{"num_hidden_layers": 8, "hidden_size": 576, "num_attention_heads": 9, "num_key_value_heads": 3, "head_dim": 64, "intermediate_size": 1728, "vocab_size": 8192, "hidden_act": "swiglu", "norm": "rmsnorm", "norm_place": "pre", "norm_eps": 1e-05, "positions": "rope", "rope_theta": 10000.0, "rope_fraction": 1.0, "qk_norm": false, "attn_scale": 0.125, "bias": "none", "tie_word_embeddings": true, "parallel_block": false, "init": "normal", "init_std_qkv": 0.021, "init_std_o": 0.0, "init_std_up": 0.021, "init_std_down": 0.0, "optimizer": "muon_variant", "learning_rate": 0.0145, "lr_mult_o": 0.89, "lr_mult_down": 2.0, "beta1": 0.93, "lr_head": 0.00464, "max_grad_norm": 1.0, "warmup_steps": 200, "schedule": "wsd", "decay_fraction": 1.0, "decay_shape": "linear", "final_lr_fraction": 0.0, "batch_tokens": 65536, "max_seq_len": 1024, "doc_mask": true, "train_tokens": 655600000, "max_steps": 10004, "dataset": "wikipedia_en"}
Each number is 128 + 32 x the weight over its row's rms, rounded and kept within 0 to 255. Layers, rows and columns count from 0. Numbers have three digits each. The size before them is the row's rms in percent of the matrix's.

# layer 2 attention output (transposed), 576x576, rms 0.098, rows 212-222,276-286,340-350, columns 448-511
103:111096146088141099131144142141140111148122108128117133092105120121156118155064079162105188150105131135112162151133057161147174150082113129143111128155158125154085114146089135101134122194176117
104:147141085162084145074105108127101119182133110133147116121184105050099123138090128102155095094105057134164090152144123142139077135138219127141164168080104104064093118135070125105120120163106117
101:109201167136098088176052136088134114091107078089142125130195106130176183158121149217170121068131094133133108178114138112157087140128098107113139145135187164137149101160088105101160118091148071
108:132161115139181124167139133081082138101107084123091124142163146087115049127078125109158060087142174119105120153154131139118138103159132137148102195142199139148153126151121188096145123116091151
101:128081104155157178147102137099101139152137134128085131156146134082140084139079126099121163174172089180126190156125125174131152138146126156116196166171146053121148156165128143130182172070164167
102:147121145124144140104132096135151137153125088145184091125157110158123173155128092115143089131085079154163120159121153156115143114144173128146110071119109115089085093136104112125129120151119125
097:109185097203139140168073145126204102059143114152145159199092142147122056102182122086108139137147179074096158151125113082138099135142067125117162130150125120129142151146160104140163172139142113
108:082187141142142162140136142104090125232136149121191145108137141038115110140177141149187074120109115180153130137095165158132082152128127108161098072173082206111095122118098130105160142171103109
105:142115094134115149146143112117132129084103145156095065117144117130116114084128185087118117153144090137074145136131123135207128071118116160100084164134120150117090147181136115102120146101143090
103:100152131179116109136120181136092111180180144114178157122073083114091132064125097106100133177149118116113088139134141098128135119081170128107139137173135088096132159196138143138092119141110100
103:131108076146126156103127093179156074076092088140102135145102131100127120177127156112190150140149133101156104134104130109104110100126107100128081144111071156060088143077154160084146140157144105
094:123233078117116132146111113114137142190145164137189103112135172146156139144120085073144139108090149108154100178147149152112189108094189150134109162119061098129087154098178092119152142096203147
094:139095154109154141152145110199164136147120156086077132182080100141127112093151116101135137093130139126187175117104161102068109135102160178161121137148102097098109133086177114089062208092172154
096:167112215108197186105126127146125153115159162103177071176095128118149097141071099097090112099117074107174094160158096178127127151110125143146121170134108114138119146128121170140102114079115150
100:100165170094142068118123098151149231145149133108125169138137095147123116095139162120048110154146080084109108130146089148130153115159068157074119071149092138114123087154118082109088117130119135
092:113241092131171097174160131167109088135140070040170150108176102079136120135143171117154089130161155118181097145129170116150152091140178104139121085181138179171132102111129110105086103172142119
087:142136135082085105102123122151183140165058153142118152175125130140140167142105158153138178082090161132121119125117171138123106081133083156161094121148103130108125161094113101134137088103099093
093:129085147093113133073123163154114150123116135091123129101185092106123042165120122108161174178057084095148112085061183128095118161167160153093116112073133078092146108146170169107124142119103133
090:098097070134155175153187121152153140134133170120116091147106175172137091137069151143125157186204095153165122133120155117158169100144149150194116065147118137149132112143196101140142118152104114
095:067114175119090128164133097151106141085181131114142147163109106137097142163159127122156128105099147109093155128151070116138118076104100110146168125163128108145136087165153144125187152166138155
099:154149082150131107170153136135177139109057075073141107152111155144111079168153160151173131150142081098147159108142170116088124141149097146189182103176106146181147113122205139067120176088132130
090:092148138179157164123176108110154048103157110095167115174150165198059112075124120092086117085099070175102140134131092117139146150176116143195194155180121116149157177164102104143105148154104154
110:134163107150108166175086121191074097141170129157127152166103168049145152120150118155164101127125096115150155132099180121118104158119109163136096116177165126141121143148106119117159160110049143
111:079139133094179112111088104096092036153086123137141079124177132100055105116105079117098119145133099155148153105133030117116188157120143091103080148104152155189138182109191090161115130118132160
112:150142121120129157130099133179134142159120112170064126056139154171136188185124095094143131137128107129124199072153141108063143125124145092157114127143166100058163145140115044148142137120197129
107:097134159178053143136174153136125091146126110172183123112149064142162149124124105142123131137174110153163122133136117111102131155164113132095096152109175129177116131090116101101112185111105107
115:129139156104104200050135106189164139110117129113128115092127150189198215096181082141097192111108109115111138076137097090176114149102132158093159134124133192063112143159159163119140162195083110
118:159163125161183124160101097139088105182132105204166087132110117162186114116108089151106150107158137121170078151088124122115130131132147153088154136146060162170138129171161121117095143160090192
114:160151099134162089159200048117107184193135129128105119136125154059182126190151146159071135125142096120154133174072110188136139154090132130134145131106105125079128178132185162116110125082136168
111:128115114138097112116147098150082187192097100120144173115107140140084126112174203128090135161119126109134186125136106136123116133111099124118064115100167141093162107153088105080117137126139124
123:120173068176109165083123148142163116140170136161147122020125184112142116106126110137154149147127134080107160058137106150152186134138131127145108146173143098147135144155170129178132140099131125
117:150140149127118155139185096118158106131187108135089117102154124144128116160071138126165117119115101150130136127105117141155139155134186099121121112111102124125152103167153080091131152165168136
115:172173141054099136154074157104113143157113084102077076064135084040080156131216118116184081184109110088152087138173118093132140142168139127124137138150129191135168119130080121119133176149112132
# layer 2 attention value, 192x576, rms 0.118, rows 85-94, columns 448-511
095:108140101114134136123072178124133171103093120092101101136176132117150175077116078116112120145126103118038116185115127156177106167160136126108115101105132125114155161135112135104097132165123134
096:146160078138149064161098170107116134100153104107140121107115109104084099129155153077112135075099116173180130164113097174137161116165055080138161084173186106127127130134116169082122150140145088
097:157164141131152107169108117074177120089143151057098111158090126150187138070119165196110159085116130153147111115183119140075187046120144158164060161136144098118132129144179125134177103094209141
098:167104133124124166144127070121196094098118129150115140178155160104105084155088157106108103115070154113139138178097068108137145146161149112161113127172091108069148149124086120140100152164122147
097:184126199092107118164092097103171143124089179119122070124193139140120058122163141119152088124130093131075148131160161077162111092143083157052165107164192074105127098090120162110128147105093118
096:113158145149169079146131167154154122054149120099116094149152109130090119102196120141110151114171129140132134093174106118113127129096093135139149162090165110126137140096145083107186207152140124
099:150131162105119137142134184093080107113121141087163065144186166135060127102173176132151142141136091130158147113193093172145174107104166111119150125149126104150122141173154148146128137062138151
100:117140176149061147127146186116154124163162132065160112184117220126106116112085174139135150154125165115120091118184199149091175136129071125125044101080102213118164157156135144069142149117134138
095:146153173080109090137113176129147155155156154133159168181168108147049123134139144125085194120175159128146112173092150114133136109155136196190149118119135148103123139167067169150141100112174121
098:083157145142113103167139095149140121149148110204126086101105154178160137158170115115149172135166099141127106131070105095086150123077120097114089099143151196151092120139163100104115079140131129